Weights of a small GPT-style language model, trained from scratch on English Wikipedia.
Size: 9 layers, width 192, 3 heads of 64, MLP 512 SwiGLU, vocabulary 5032, 5.95M parameters.
Architecture: rotary positions, no biases in attention or MLP, untied embeddings.
Training: a variant of Muon for these matrices, 316M tokens, 4822 steps.
Each number is 500 + 40 x the weight over its row's rms, rounded and kept within 0 to 999. Layers, rows and columns count from 0. Numbers have three digits each. The size before them is the row's rms in percent of the matrix's.

# layer 4 MLP gate, 512x192, rms 0.108, rows 14-107, columns 144-191
099:492600409528476537455498451440516642487538537522495481522495517459480424534583432443515564503489475477497492500497472471419496477521491481503483
098:531517572502486433445605494505516468556496489448468471483449508401497511545473491517522494510477417574494551450503474467514473570503413445460429
089:429532516521462414515499488457402487495527463553456511496486511489489423539530498451502506460532470506452492568495515530433531494457505496559497
084:445468500478533515473543415519538579468414460493470508519510505521510520574450441531512472503519551492522499459521584483473454452436473469424546
104:527473460567499491510486479464412418502449516533492481448483484471508563474503495472482524508503490479521535485509449491489563486484494498445572
110:504521503515450486559514453536457533464498462483460529561496487478559536375527565501479526472518579471463476489494460494537485486498565510445497
088:458440503439450509487460502469484527454533486548497438470543503520579481524470504539465536502462506450506522410528469525482562529497519483551533
094:498482506545524448532511479474524486455551516513538514516478552547449499547507514506486528469510486498602508501508473591506486537483563464469532
099:484511468457542478471489454480573520517510488469484465489459487464524512491525498399466469520454427465399470491449507569473562555496472463561488
104:452536476504482449496511526464460455477405537491543448490510492507568540467455544484483515420438579497508520474491488535481499396533419514435449
099:517517478468562492506542500460497478516521522475474503535565470530483555396462545495498432497498501478525528593582553453489470484470532441515514
094:452461478479469523483529555549477532479493536550532482554547447495403532490462544480551507485528465519514478460529518467498451507489499514488458
108:515509553536541474470554515561490515491500519535499493569396490513536486524517511447518518501462511557495464537520456512546444519414543531453533
098:415502441486490499559585453461442543459449571495491458467486438566499583499450547467457492434482488456435531528460487510473485479584503507460479
109:573499492552556402480491486398474505549455511405517476423464461451495493551523515434486491462450473495513523399541559491464463542484535453515543
109:480513505487593419462522511552528550527447532558469493460498503547497543503490474530479535550428480489531417522516457506576462512474490508472433
097:469462480441461481538567488528461548522561481467469498510578559549460526471527535469528492456527457505476541487492462484553506588514508513506444
085:491492492558400491510525481484478494439543485465514495519542485478498454536443468532510462496519493413482497531506500485470466391441462586494558
101:476447501462487480460467567528435549530569467499481376505557505463490540520508506486546529460466551503441481526473487439511474574434499495529581
100:541469486526463464439511590471499525508522564518526405494542520523457472464501535476472497467474516536446550542491487431500423556499502513541463
101:528543550543597501489492444419543470516446478522498551593438502461501478463489469447482484513416540500502486517511468551526570501524476521466548
106:487493494568563540474480511532515478529531503493594483557525474530551558468484535468530478504439496497387484439460496466444486543462410413502487
106:535414536517444471496496501510442414477532501526558555452550508441511555439502542555518462484556482503509499485502521523478469504419559546430588
101:449471548513483449473499482504533592522501547523498528501498527481470507518519538561497482517437525512471497488530447504556535510536510554474436
107:530453553520493496535555481503487472501542569421397580438588469526525555475486509522457523450488479508583509576535557455552527447487482487437438
097:427486487531487397559573436519448483500505394449499499526512486475495456439452458515476517514531501507513406455452519521501492506501404487476421
112:445459515483587482449501440514448458541485467522505470546501528501458514554504498506521482466497493478496530479551518563470534482452453514516544
105:424479466549562511554456491566433474450479540566465484466459486451435464550515491490561518442609549505514546509536535494577503524533486539516510
096:499471542496544531385565508465531550461509420533503521497388480398471545475417493543497516471514528504475477565445554477438549497493496480545500
095:521478486547523494469505492501391459523440448496501538479501516475494469506464499512498530510512546457459497470521518503524511490490475468517505
103:520471487478572489562385425469490467546468522498458422516513451544513463442547483514456461524548488519530469441541513431476414447513440526497480
096:472549532506552569486436431478433479543477466518459460472523471539480524519451504488459547431499486497482505488449527594531517578433505435534528
099:444473522440476483478456477489538452494513505515475440477515530552530498552595537475512474472434482506556483495481487452545500484489503475532479
108:434466439497514514418516573471497522495491533476559499462542493484514466533513569547464536526468495488552527538517469510447529400583439490516554
093:497503557430482509502482557494453522482471563526468520466517522529474547466505518484463458504516515521467555533453481484544511576463514432481500
105:530473595471527508455515446448481586484487474505524467464524469458490494515425509514449555580444498474482460471528559475497507444440487445518423
090:512552455542497418523471479364558541455545535571473505497438515447526492503519511470493518526517518473559420496485510526459467533579490534509520
103:499450479468473497477473464436555507453410463536531424519466581563565484507483531516462484497474459486537570452529506481455516495560490412495499
102:414535513501516477504538442485531529462468499444448428516474517446500587559540511433461515424486578505449507487581514458476422427490585487525513
099:457506499470540507512514474505486566419447531561501447478529492505526470530459500449537521514506508542503520512498448481481517433490518529530506
104:479442475485456460476504505470482484447486450552538470475440498435407482504466508487539432495516540439502526512547482492497492400502531409541464
099:516514498536516539530493473503466583496561561497608459582494556512508551491485488512528541534491453525508496541509488510477531506482485488475401
103:458465508535557479496522508489446541447515489458540561451557525496470430546505477513378538500503467491479570497452500559460488513468519455467606
102:479533481517514517532448484496564454532564486476471464494524503451464488509459517517545453592468492529534466441479504456455450492476517516499507
099:519534501469529472492459512495436491518591477519453489529588538513412521510461490503413519482566526460453486433441482519482431533478425485497528
103:613498458497496528472512601531451486536507502441489473483490561573482441510458477525532503469446473562508516542422580500462514491503505470491491
089:466475470545542467464499469432509463473528532492469495493473466546588536523469488519421532543513492518499566426559476404530492537506517521447398
107:511537541506550433517554541439464470526495504564512494498472513516492500508457461478525556504565506527513507476487429465511502530553477567548587
098:571519451459478449491470543492500511518543495540499528505463543469534459501514573488481524499551530499370474535469543528546548542510471472511461
100:575530508535463434516509568483477479545478516558454509531493520418478469485530540468524445544510497503454522508460460562411549518498469464551522
113:511477508461466457489468475528483430558490500414541544557493563514486502526611513537530417507498533480490532517513440464471479509496487567568519
093:492487442621508562465480526468590500506491485483518482506407509453502515463440437545512427507559528511524497439513592553575495498491507517537495
100:435465508509451462506429523500481487519550480470472493544504509489490497494513517502460478508495406485499512541520414434541573433511486575488467
085:490435506588531578478483396564495472433521435498480544513471489485452502476472508437554528597454520551446488530531541473503550523462511563483540
096:527511527543513496489470418462501453517462491505492546523479422496469493416607524549467496581471490532493511503528548442448524484526529487502469
096:544490493562482543522528524497472478544506529512522493476583515595571421462484535542479532497528435451596489460529558465429446487446492491475495
110:468513415463508481472555500486483498500552500469530566521547543481526519477605548481579551453499468559497535508549503481520459453500522516513527
090:514470481526389538549455402495530496511487537534481506520522473458456475461489444521498469556526513491493501509499501505517450559468578515505520
098:556544536584468513469501520504453502502465507542509532547451475485450533458467537470513556506465461523473491543444514452471439492500504472490441
104:478535534480563493521525432506510524496467546472480587477472520567483477504524476570430540468452550497450490460519419495550474507568521457509541
105:507525591511497494456506481554532424481432516510570439469575510514472525507490557412454532463538496447467487483579499414491461537580546541485470
104:486494467532447488498493446543490494479485551532473439448499502498466488488461552484492513611504511505490502500575476459458479479583479486563509
087:473457544516451482454478513505571486526499529448489499469523471398503467493549525508496485511536549470471435578532514474557494503558409492489463
096:502417479457554458500551467474502528543492424423486465474476489475477542459461534430517465497544423437513475429438468530462472483486415483502506
099:480464513560414527498534489473484472468484479506432532483503514447469459458467485518506445487496529567450461414526488459459522592497498501513508
102:504524503479452512456524464544483535513454485478480462399471481459461463482496517458473531533453528513475518600544520487559514499507487493522529
102:452463481464471483440505564509504482406560468528447466539433449525511500491515496574480518474457608480456498571451471552480480535459473499428473
099:460497498553550482459521547539484581487475469557539466470455556521520572419557555557494457505508513433496493400476564537508513488584499550557395
100:487531534458560524519503509500476497578547571477432514510550532531512474468529576440512525443464495534501528524395527515524517523398490460507539
083:516426454488512523558485515550532511471512464510519484500486495525460434467496494496482452485549551467462464445559568494508535469505575420530507
104:497517527509465538537465492435483477638485518448475516466491529464528445433635512505511509495520475538536509511498461540548412531461548521556529
094:478496561515490488455502508469507514512478496451500484483517465488472622482569450539478471575449552459539589491526482553566517465480524501493447
100:369446498480445411482513494527499481504488459448560448508497526551392480508542432564508520495504478538523596462484423447511514583489506454500529
098:526557447494530513512548462505555466561475522502517424537459472553501451526462510463481535495451472479506455495505507481501510519528504384504488
104:535519495534611511501468400423562462540505439469437508500440563442543482472510424456572492534474465568525475468488525510474490496480512518499548
092:492535502549516526534452521481448452481611549449532479571490590510478456494498495537508425434484527500572475502500541554488530534517454555462478
108:468512548508500522490561484498614444463470464517558514454458510453493548584508491508536515507502540482489551556603422526504456555481528468487464
107:444542556494556469455493477438454581472537466520515440545529553538486467563483495504494422524554537460538552510444429494486567513522504509489534
103:532495452554443436514507472527564506461537517543474519496511550478464510547498503505499529570401489474518498513506511513471520558503442511471427
097:501492474479505538465425521493478513490471555463476414554438515536500498434496491528490421531479494429480463535481546474430555444486499524521511
098:558507430494497500526508464493450515531573440427512505493522498477449514439549535454510547521466491525546511460519527572586491499451552471511524
105:503565561523552494396585503467476533483504513482550477508495459489495489514495516544545539452475524502501480558497563481448432518471452502487496
097:476439501502550480474495540547567508567522429504454485441488535446500546453412481526580512504549561533512438505496468577547528494557554421471506
101:493430415489555579530476518488547506469470484514487487446427507501505511418521487508526541547557510488510488523496471480465483451575492569506476
098:508488487500476454548450565526485502520504448496509490514368488573494524431486524513547417514507473481465487471547461489466472454459521456437504
102:588513443510506533533448492474446516519500459485483481498509522490451478478537489549507437521529595485506481567585481424518484520419568516520506
104:491471534556515454499558525518450471561546515510520481465534424554458549478548543438481586418535398476456525444507475509486446535430421481499549
098:473535514503537456509470450494526474513459545536441519491532530507507558481467486467470477428443496528540512498434495542482493542476477476496459
095:494494463554470422476483424524490493524486429471505504558479476469479480488496424555532549492536499482480570476457548485397530509572500532539572
094:473528457517511538539488481467521442524489472517519485485501525461533528442562424524525543490468416547568398508509468566467501582469550520535487
096:422485477506529456543511469543511529506488502520503497516563514507543534518551550597498503460463519481465470505514475531536509511541469521519501
095:493574481551520519502464505531524479459513442494478515479439522597456520496511465396487509568495506581557483474430494511487527543481476449585395
107:424525433464523464505523521498576510505462420475511450461547486480524524510537565515532492572431456461491468487479502430487518440502507503530546
097:516518487482488485539532476428516506486491409485467453465448524483484513451501488438484426478468511523509588547468567506465517539549531490530551
# layer 4 MLP up, 512x192, rms 0.115, rows 14-107, columns 144-191
098:549519468530438488435558500514485490463534475519498540504517493433485501510437502548519476499469475598477512530527498495480538553543450574491485
102:510518489502509439498474516559485463525407466476472519552504423459525490448456522464553544503479504486515451525524517500488498490493423620454475
091:592493480507508564476486566488511461541452498532505486426550480495560592436512509515529494505463471483479507484504551508503560543569531408503401
092:558479513490560574465592490428436437547430521505490542465504480541461553450487473453521523523494463502552478494430506504508442531559453456499542
098:450482532505495482580479471437551457465576462436498490463504495487491503534515482472432581536518549532498589538564518488517475551463533552495539
097:475514533385525483558511480523478477491523532481533496487536538579581448438445492546462456547538563425538473512511502524548499483556539524494560
091:503532558514569523441556446470538547553409530471584484560547523529489507479495558561427537469446483516407488436464530440426467464510398484453523
087:484586528505486479483508467516524437541486455451480552445549472516490493537477439524480505481566492506531523514485475553577478588519488512525502
106:462491491537478486539507455504455499518521520458475497483522478555587472550492478494567480495498524517516521466493479515567452490488543505515532
098:524512488479484509586478554539588472525483474537523524489442476426429506459513439464501505550472540518500530480435480459538561463422555505542505
100:552526442506474484468489523500416457538510542504571516500476532489513471433477534480582568423479524515510467505469586514432454555521522456500477
100:460532477529411599471485556458485508460437532573514450573541529513492508514476599495469504502539498551546492516561564485445523461484509518529488
096:518480508474471512453497447506589532480419514434490602425466453509507505533425467531488508546485490570470447550532513483535515421525503492564506
095:483557492513435480532593498520477510415548495518493510509575419548430461527460503511465513531458473541520494528493530481507421544460566506445514
103:494549487469479502552417542472530415446482532514541436479511481503555499548483550574596452466521488508547473494553480479477517514413483549454508
102:471501513451494474500551444466448464432482491490524430503597500565475501486488560522454507529526555542449608503535500563612460411490492476409498
094:436461548521473505613482539537472537542453510581536492489451479513500501523491541589529442490521486533396615474492516483441527521437512450499547
094:493494501484473523470500537524520535506552492513515482550505552581526479428506460461469484538500480456481481488509509425496450520480576508482513
104:553452538442484562448500530519540502552439460496426500540527496509475524477521475444580494522533550475606569489529515445541532505478545451465419
106:547517531506553548528510523494464543492446434481558493503420534501488547439581430496444501511505477536566494461540495481464449464501561450509502
108:522506504428471454515564599484463517501512505501546469568509547479410488489463503545491467431484456487506468456468536533491531494606402569485484
102:423487574439563491527531482539535485547463507468549509524543408514443512502522515529543539480538501525543481458520522420566505493492514478452504
104:468502514486481541584501501499504537468543454459420512434507508456452477475474524473421524520489501492476521455438493551580538404583564512454512
105:474510437520461476518521474508478502473474529498468500516543483509601510552519473552467560497463488509547510525510479504445512523512434490533529
106:548521503436509504481523478541459405541506445563475458510479469481484500555463494465558500474534526434491534469520518482428486438579515525448483
097:539493544496468503524488526469588504459536475485581444549514504570470497446478539522545461528480450481506485529525489548512533492516515541493508
110:523406546489466543498530506476535511540467448555470541476499431486511510523498495516438521480496546516450458515440532533505446486500570523515477
105:546515495500453493430489504491468503509545474475489498457532517471520462430517518555539478497427499476510483468478473574575539494476519452481400
103:543551417472503533539508515537514478477444495517473442489507547469514507468511574542479514570514523447495440486515562454512500517519516488502471
092:502468548538565523478508561494519446512525453518520489536517555521472390512460403484443448557480523548475479520588536525460451468500460527531496
102:478479534458536455471504464485513577474517509465599416523449516511519484565480505536500484472535575488447512501480540543480508483521478550548494
100:561484516542542395505520512432528519532514464539580512456478494512470458532479490454425515461457497484550493522515456505490426437500469536568535
093:536516503481505503482545493487520503578557510488521501427493520499489506485510503512479469445574518434514531525498547461517443447556500525465531
114:539507521492501452456447476499532451519602499469502506512547422457555460480562494586518541547514574453537560536471414475492515440493443455505482
092:418557528519527531444513551489506504457439485496446592516544546500529489531507551503479524475472578508463523534490456511491568488524542493475552
105:452521491518593514497517491493446487508520479508519486446449470465458506571497454464523511478460503547409461478514514446438493567489513546479480
097:488457544504434498521539394472451535460512472539484569503481491514531495497532482484560501473483503578475493517507587528539499447506504511414500
097:506477506463534508543510451519534480477468449506574502503469496515475454554500424544478522496456474609529512475497510450456482593494568418446507
107:497534488486524522500517522572509482528501488505451486552523503435458517480460475497558518497471517450483496503503540574370461538520497537478546
090:463525465547488501422482507501525457411474488483540509526554516420502470513502518481399498466514421543401446491485587510459452500476514469543491
104:511465495584472616532473496463461555443472468525540551549470515465428527482545487526453471510512539511392512486445477515461455474492471487501482
100:552543461503447525533510507447483519452531441487584554557530539476470560485490497514568508472521497518466415580498448448497453503473537533499507
103:561495461513502508475511543442543521536523565485546465511456474501514565450585468482494517518493497478581531448571490474465531553467537487433524
093:461496463510485527456428587553507503468510548459522542477507505583499401524475608526505465495456464490525510453536503466473507444542498534572477
096:542482452470381466507537477484535517536512490376509536571433513475484533485477521491549505561584462502497538571471523493498489527489454503523482
103:491451581416577527471480499492528520436506484493478533473508476466503563529544453629459474473459528492585530438508465466578526513535560479454512
091:485502520452444436461539515478549490565489495495473548458475503523462491472576474458419580399548469535549486556404536529507542539500507513521495
109:464450556532578505533478496517518448496534530482560438487505522528553489498564452431494553433401504472528488537562511486540575463525474531501511
098:558489497540514472463570533522539535439491424458520470502475480451541524548471531496440506433521540463514478492419506508479405532542493430538527
100:511479419476548521510503520504521464524522559446463526475481473540461505480505514536542463437490551501475501559529546470501497490475464426530517
107:514526475513533502535544447519512564524470515485477528585548501478546480482507440504465489523528428540425537510476485532454552486433509494445524
091:542496492527482574531386483517456422548487556523471493551505547517520459484440471509443539537512469521512489518531604544448544559578493544535518
100:506495534473482489513417522471549432534545498505419546492454489500572542514480478484512405458556557492485474453543516499526462485437547489487512
091:478401559484466533464519483531493483459479516505477470508519467497458488550477553395520534547532523447480543555479493502520502482506502502556456
098:481494512442545443560527530479458469525475544528547497504545492470475450496474543557469485531524549483498526510508573463511546458524492518453506
098:431420547525484454535454508552550558517449531516427503463541564526480476511530493514434504456478530518563475429567503451528535474472500493528573
100:463487505439486544519453556495455596424523442508490531541524600474505493521473550511487477498481483494488522434548532530452512506540511459492448
090:516459534483499478482553493514449390489471459418509558381537453507464517550478526513600489478467543490523504526540522532531472527501515463530559
099:479538505512497575527437475490515515492416489478450502501478460424438500547495517510523497473511481485468421569499493489553502564460520478521555
097:408444466519470457463444450492525494505448537471499527425480566533558524481508524442562505510471514507433516474485447454492460500512427421536496
099:543519476417514593480537448461543485562497517515514476489547542496560556462542527517514516578534524599503435548527463538561531501537424441474450
107:465477470488542424506518395409466482494520510558545547503499516410460505451497551550529581577503515562382517468515482448519565489518491595514484
089:553549504512512526518458477517444428533501505555461538557537479518558537500490503449545530519456496529543443483514538471533518518548497436528473
096:471494526466517451562513480481481451498520563431502427494481460471554511527485513524504469542368503490527480578488551554511531521508493523534462
092:477527529537445486524495491506513566513531545413500515506500497496543528518492542500491515573508477524457577440555529499505539508459486446474494
097:551513475486523471520505448526544540537439479426495491488467463488567516547533469496445526476488569549505553469634531540517494493472554425509482
104:526604526546498517501513552483549423538454486482465462504503520502437480535499466405512436509535501523550470536464521470484441493544476469491572
096:425497519530496499528516549469507619539507500529519494454509463437535557498556506501478467526474409525578500503549515541525526519426524557456482
100:505480545586501479468507445517530470514516515453420503468531497490546537540511472490469506504518473493472556494486451485447509436485523503459505
087:548462495462448471511487567524543545534583524517574452488550529456513511521566484485492504532473492544490486497557461373520518534487493489456450
097:455440552517486505464465500461511568567514523534506468454448470460529503505514475539517486513509566454545569469424455560483468530456537524466491
102:554552483455475493500471469503457479528454484566491423426518528532525472530503545449489481527538455521514450389490428589488522559530490523583484
108:587475455454574602529544517522537509491512552517484513530558457475542512497474566468520537486567502476456479489465576501511535496495500505530527
104:454516495524482493470525480545516520566529497558500552489499533503540437501477460453528549498531493469699463439500479499575508521528497511529557
077:475494452487419462504475535526455540440467519514591473551532500494492497551428571573421505418510576498408591543530524496493527531502508536513452
086:434528477515482456505498517531579484477515505561490511518453479460469438558501526469494488494430494462498491468566452525460584487405498572482440
108:512491443518431521478579459478516468526514492444517489518571487501507508496422493538492509517461550393501522437515479508426465517611538579472541
100:528518539544467513515483503505499478501538551497487555460535507522558417437510451488476486502482460547438489515518429538496558539581538505455505
103:482492453416458524536543492559506484478495448469542470521532493485442479530491545571494533429496517482517544450513600482428449539552451550511543
100:501502525481458454540536475515447491477450511486422565447487442483497476473500538483438479543472532519446484584480458499465512534544566465420477
107:554521517534458441536528504448439464515462522482428504446449581460468473501531532560460447497530473422502502596466480520429455530570509486541522
101:494509493533500462481525495457465538484567522475464521511479528491455559581500499501516497487523500538495518502461462557539413479503477456534535
106:528528564464457521448414506534525447501519522531496578500568569485529472529429524589477453499440467492456507494471437466474507526512540566513523
110:550546406525557437492514487505576482490461518517458503482428506437463494481522492468475514430439484495470400516530550414526482466498408487578434
083:478472512505515476550572481533463519499439488514534542489480445439480501452482456527502508486496486519510493466514487461582491525566476433476525
104:470511507479601535462431480442508527533462459471494475485594544523594481505501467579497434492551509444529463512548481444472486519527496535537520
100:481526461459553429493448463412555465461509494489461475562507597458535522500490492514518393430405552511506438451468488531503425408508493425505450
089:533545535407460467475574513486462518444528487443523482445522565476522454484408514533470537535477554467472515419495528458534481523553489444513506
091:534621471511474531531443419521512524486514498497521500627488522545488523508460452561567526496466552471505476432546521523451511488493445544525440
090:549507492460498509565523555422461458476529533509496504506522478513352480523451489513489531493459475430470516473462500532495537580523448513513501
093:461551557498525507506491443483470515474458537436516454553500536501446536488483438434458542486534497568473476568487477555527475511478518462490493
100:563468452427478477495546514532474509538537497503496504520512509483541499576459504554538503443524522465484578500471467520445499481546562545517540
109:517504498484509485470570462572495517450522571543469515532532501522470485495424503526504452531483494514485527552570488596539506455439494479484408
088:508479502531498503517472599462438488469484524549537507453504451537486499467576506556476464512513599484506522451538501526461458456459608450520523
# layer 4 MLP down (transposed), 512x192, rms 0.102, rows 14-107, columns 144-191
102:495569591499431522495537425486459486529541570557466510456470535507503539508576541508475470540539534564540493553525482531477520482505575465536559
094:487550529541511526502542459480511549465509467438564516472474557569453535480506526528502501453456456484472511462490478454497504475474496461497479
100:481503500519509437518439479512464507480554482508493539523502548542443464493446443479475545511471447515522568528541445556514450423499454561540518
098:438545506493450482475447505479547577472519463484505426496465522452462479480529545495491465494507604469498482491510407458511511465507477562517472
103:533558477503467519469538444599537445561544543497535535455428484428450496506502522498493532502489523515494426466471486526495456493493565429442538
094:536535546464528538499531496541452613533445469552517487473466514444465551522508521467507533509554370536502482435545483465521564527536476504505523
096:426459433535419436510437593555501489409570476518473480517456490488505494526496492491531445540491527494479506506462533525519486516482562435529493
097:504558501453495448489516476559466516517484496574528515477506421468539478410493461440479527496464487486429537456475513439430535508491512494459530
097:497461519590474503543493504491500442436420529492588541544526465516517483504472475504525553489541543531408516534534502499410497486468503509509466
098:449512488478516476492527516536487502475481548534470472510491502450555527479483580458516555568463580447502473467487484558482504465485410461472469
098:502530564496519515465487542490599525478499463481473463536498526505524516490534539506542501519549475498507491524590459542507588489437503497500469
090:557581553468506513575501493433531486452484537511491589415487574550531437530504456492508549521509496572482516538495513493506519507497454434598475
100:453445481422529450452439480477450437473541497510477498499450514497499480505480560488522450491507514524524449429540500435480559578510475465477488
097:594466487494448504461458426520475483522491556512530543476485440532482500516558429473522596528497477555457555481436476487530461496496383538525488
099:463548544491507510534487527468519452466484502471518520457514472528496540510529496490512517481566427481475618520497497484477562538416534518446455
102:513469526500500538458381461509512466467460502564504537553447556521493502477471521504431491447469521462467542461498559519420499457496507478550448
094:528534435541475475496441559495590460503457437527509529546450491514504479514538475606497487518527488600532441515526399517478420531524513530548413
098:528470500540559463527503509492501540523473553461494536482489460470475554544563585480478442475458458542500501476527533530476523504541403494474461
101:507489552400484548408453465457501520494410480516535492541537519517539442471441555543461587552480481515500500477532508508433494514506561531513501
103:582530491394488500566541479488476500533517564556545501524516519472446519531505534559411524474469466517509500498486516524480485527548510503514414
106:499513484511524457470491458398466536610510469501458478551496421464518508494497472518459503505534487556430531510495445482501570469507464505532541
094:508431525505479504479449503438527476561509536541461443536513567488501557547520499531568543510583529511574511431522526545420489498530516428516490
102:472497468523506502507506465473480525546494448447521529513508503533473546541503564614571532477488539410565473529467548488493546519467534541467455
103:573563499426449553526536478511489511542516492505473440508582474541442478507523486597439497509530487495525544513461545522479504457460459503559478
102:498486456476480469454525474432477474468525537425470501439522524527517573489533426519463539572545534494413527485495541530498492531539461506474480
098:470491535520446519478496450486520518514484507534427518523497452458523555526475522539468515480567543426544544506500532474512444499515454577523444
098:447477508478541518460500453527491455494467540464464424534515560501454416594516512503599521527435513449459574435522504530466490515497550551477482
104:533511492495519507454488451595475543479493531515509514499517443513549515588495521555559523453490509449566449480492480484512527491508450505609530
104:487479510502448549517494527473560527438493484484565515461532521487510560490451480487464536476561498533493501425520473495520480556574454534491500
089:520548530432471499510399487555526477494542490494460475546485504459536466468493590501509510532468485538465486422526528493521455560499550469497515
104:433500497454581456425508522480488495493371564497464497529509451575536465474579446508484482489560515420535525540541478500513480437503499576422499
110:465462429453510521450491525505513510566447514506468532500541477528477518505496525525485474441510488454464545446545534458466473527485589501492516
099:464527481492500480546478558502492465504432437513475508495530537500504511516476448513513500482489553436444552526372565552470510548400538457472522
107:465546514476481510358448492463469525512496507477575501484503552492531478455508497542452494461502574534502531398523454477501487499461417524496481
090:543479485574508475464511478541518465463483463503492510556416495493534505529500483474542505429544533467542478508544513489497501446510457541549462
094:522505499500458526361425483517467590526483471460534532567578461527483492486527508524481492487533519522535490508446498505493504488517440495446474
097:476495532514479473521495476520477484500521538431424499511527504546548473497479528501522430554574492566582420492545417454562523492466481475488476
105:494513517465504583524451462486439502532529530514570469564584478517512489496492449552558534513475571470553486433430495533467496464491459478493503
099:544461542517508474497521459589501500583500482549485478511529595510530499449488418529538521513458511472448525508465513509472434532460527480468491
089:515481567477481460518454557551566523496475496435536455447521552468491510516485527421458488572522524415552544473511498448497524562534467545474479
095:451529442567470468454527575509506450509579489450476493479479461465493434482508520545501513501506536476517488442473490483580465461503517386515471
094:596462500454468475491546491539436529432506517511515483465493489487554479478466459496432526604539506515438463523577511499378530487476534543520455
100:433482457522497531444474523419465443416479459554508497417473446504510497484494542482486483548508472544465453404530518474556484534534455491508480
106:544528516455509477452521466460512448596468460438466514457617508512502492542499496450452493487521525505477461517525499546490533490434487518529526
095:530450495508560520540417485520444478459441567596457528522449512518523491458493564505514530532437403471400490471502442431531506408455542477522515
104:490504600504489497481442450518459526486472502525624464495508466566532529481492525530494502555569434422578593576565474497537468559534450479482475
097:534539441460504491525499515481452505482476499543468477520554562485544465543458549442526500464488551546501453465476455464474529457522489430523580
104:477515484537458484482464510511524509417550511407469480507483508481527536540460446489591445455514564512459530487464532477485533483448491563584506
099:492540598473485499539465468435515522488475541460480587428513517485447509515549503450494504506550404420464521492499508442550562486549534463420477
098:481493501556505493469466579461480474471477458536474467522502487478586463547423524507483485454441454508488507485387565482432497533462446470509497
104:516506458493556442540528504482536518573488548551490513466591532566483492481447469540487532500575518469489453489551540487503508497446553530455576
092:446545588394550403487559458485502531438541499494488448449507471537474512515493521490537548460465493463463506473509433464513438455476501444461487
110:468538495425542572549622536512571477464510502509585502483461546486482536499486543573475519472529576528518496381468528538523473524464430472512599
095:456479567529483511558484524552538493529461522470539534575504502501483450531477462439504459519497485458487537499430472496508477407548487499511478
095:537515467488572475452494512533443503504501490471499466541471486536486444472507468529529490505435435442447440474464460548437398474511503455456485
103:506478499543505491446549485492562498452509533431524509436521482521548488507536501500477516483502522440523494439456506509494516541463517500520543
101:462529468515546522523486478552436497483486539481488522553480457496471517506465461520501530550490567464533499483520579580485572424513493532509446
093:423541475540443499564494485476601597504487541567482459570488468509528495467605492513422420518488435511501441549529497493489494494519489549464450
095:422471543484511478479488500485518527533467450446506462561490556536534560454529514522538499459529545488565493423549495518416504514550514526499554
102:542424530445490564540476545462480497458542402494459478503536484450458440493491500477476519427504495484513483535457584478501524530460544575464519
102:527492525498558546478527458544456481512483513470469452542537456509491516482508590524506415479470463521525570476522483482501488564495537399526533
104:528469521588554494533450450469534522523487550475462481496515471461492491575510520466494410517505466437522568427503470497443506455540475573540516
097:503569518453515524441477484479500505514519488479558526473505584518444531485462502426443502495523551503500472568525471480531551447460543546551576
098:536510515462517500490516540550487525528531493517457473517539526515481528500547576473454454434501448545490452510591476533506453495538522517513522
094:534467468467444492488514472491507497449511502487428449492494491520531590535540463463519502469527475459487433476437501529510512480538530539565432
100:474513496488478444485500573513490482493526533529567448456465548507466540504475477510582442435564515478520474447457478544539545469567417462500469
107:495509494508548527482489481409460478452521465512495530442512532477465556463561489397530495537507467594562493389477438488465500440475516571548465
099:493469569476550563471477494534499464505494523463553524455506518474502558486535502516489486502438578482513478548447555508462517472512488497477473
102:520591471477497456543533489500485470473489504498518527483464599467499417494517535538470476585432527437512431527479551409463519443558557511504514
098:393538548487456554465479500487448475500415436504501504470461441558477482535416511534461500394497509474432539482491477577440462450523515527491503
096:505471475516568530464465506490539492467439491527430508493561478457593490520508531452468477450525505604452539520479514549525492549447458456476498
096:544483530519547477465441452434495509446475474431452476545497458461476556453480502489571452422517535478504519535503449505488465512489472547524486
098:536464465495455531490502541520561478511512483531576429433528470598459466450507502471515511512518459511561492508516485542401539476497430430525587
100:514461451495458449522528549501553506478471495558407511494503517521502442530491508509552513537516445524446534522558412452510503507437467466524487
131:533486507487554509555463399449571488568487497501428555488435551461523505440524386493566490503505415539538423453471504501506516456470498498503507
092:487426517559488492495542502486547460503521543420473474499501585456578532450536507566508465434435538406481514461470556560447462475485511504458536
108:537489475520422473495455531501451441410505518502452563433508509514473440499543512525509517521442496596467491463498505481555516489480483522434423
116:555526561476463492499444440535526411475473500544549581471527482557459502454508564484489571575472516539490397436554509511488444486495496489506492
100:514498487522539445440441491503582512524510568583529481491458543434566468509496461567510510439444441534484529518529500462524480477442495482439529
097:449533444489500481522549490436572532533492498508502494467456467507462551389429399467504529529480510576460558475456508489453467472537567511489501
096:426515411483494503482481451467511532536435484490508388491437472529487559513514510562527513393545486495506524503486450479515582456523560503629517
098:534512491481494506491485538499490471537490528467483550558460472503501416464541444500460512478420550462491536441532551467521435499439501372456464
099:471426508499475527568468516513411494538430462504481499531441453518502435544504457511544484545508471437431503584470522526491470456494547491475507
104:522479525516458503502481524547518491539507471541510479441500484463533450490486514519498448411491489460568427511468503504458538578485457376445507
097:498539563484511552487537519420474541458491483536504514477567508482510556534567496500465545476510498589442494565461548522518511491564516515473467
100:473520459523589463434535529552515516480501561460456548490439595549544446569485520528500484456435498487527531541537501501436488553464493497512462
096:454567502516520490469513503506536548566505548409426529510467415493459470450567415456531487478500573435490413549512485452527495546445533504490517
093:447522490480536603522472499540539483587553459525503467488568448440563535501520472495507530535547482527497519562532515541442503460475507500476497
091:454398459504443443489549504532442464485510501514497514501438580477532453512475435462491510522476470507462484591434463508510485500459546505452529
097:465396468602521526446464464512463518497507525551549486462574511578551515476509495473469497491547462552486478459485481435497438409493478521532447
099:524422449524447471463460422535477455471507438590473496500503434517523474528552431485486466524525424494518526423564476491504506503518440559494497
107:520524490543494412525467488510515440525521467566502494480450557540471508469517533465568510490483527486483476403476533484514540512493509419518530
105:428423458518438455413513478506473501518506504519439510518454483473482512462487513481400538514496526506438464433504495503492445465423445585540420
097:508531492528541537463566509448511484507511434420440419412416500433493509480499486385530541506542547564444532493510561512450465520509506442563454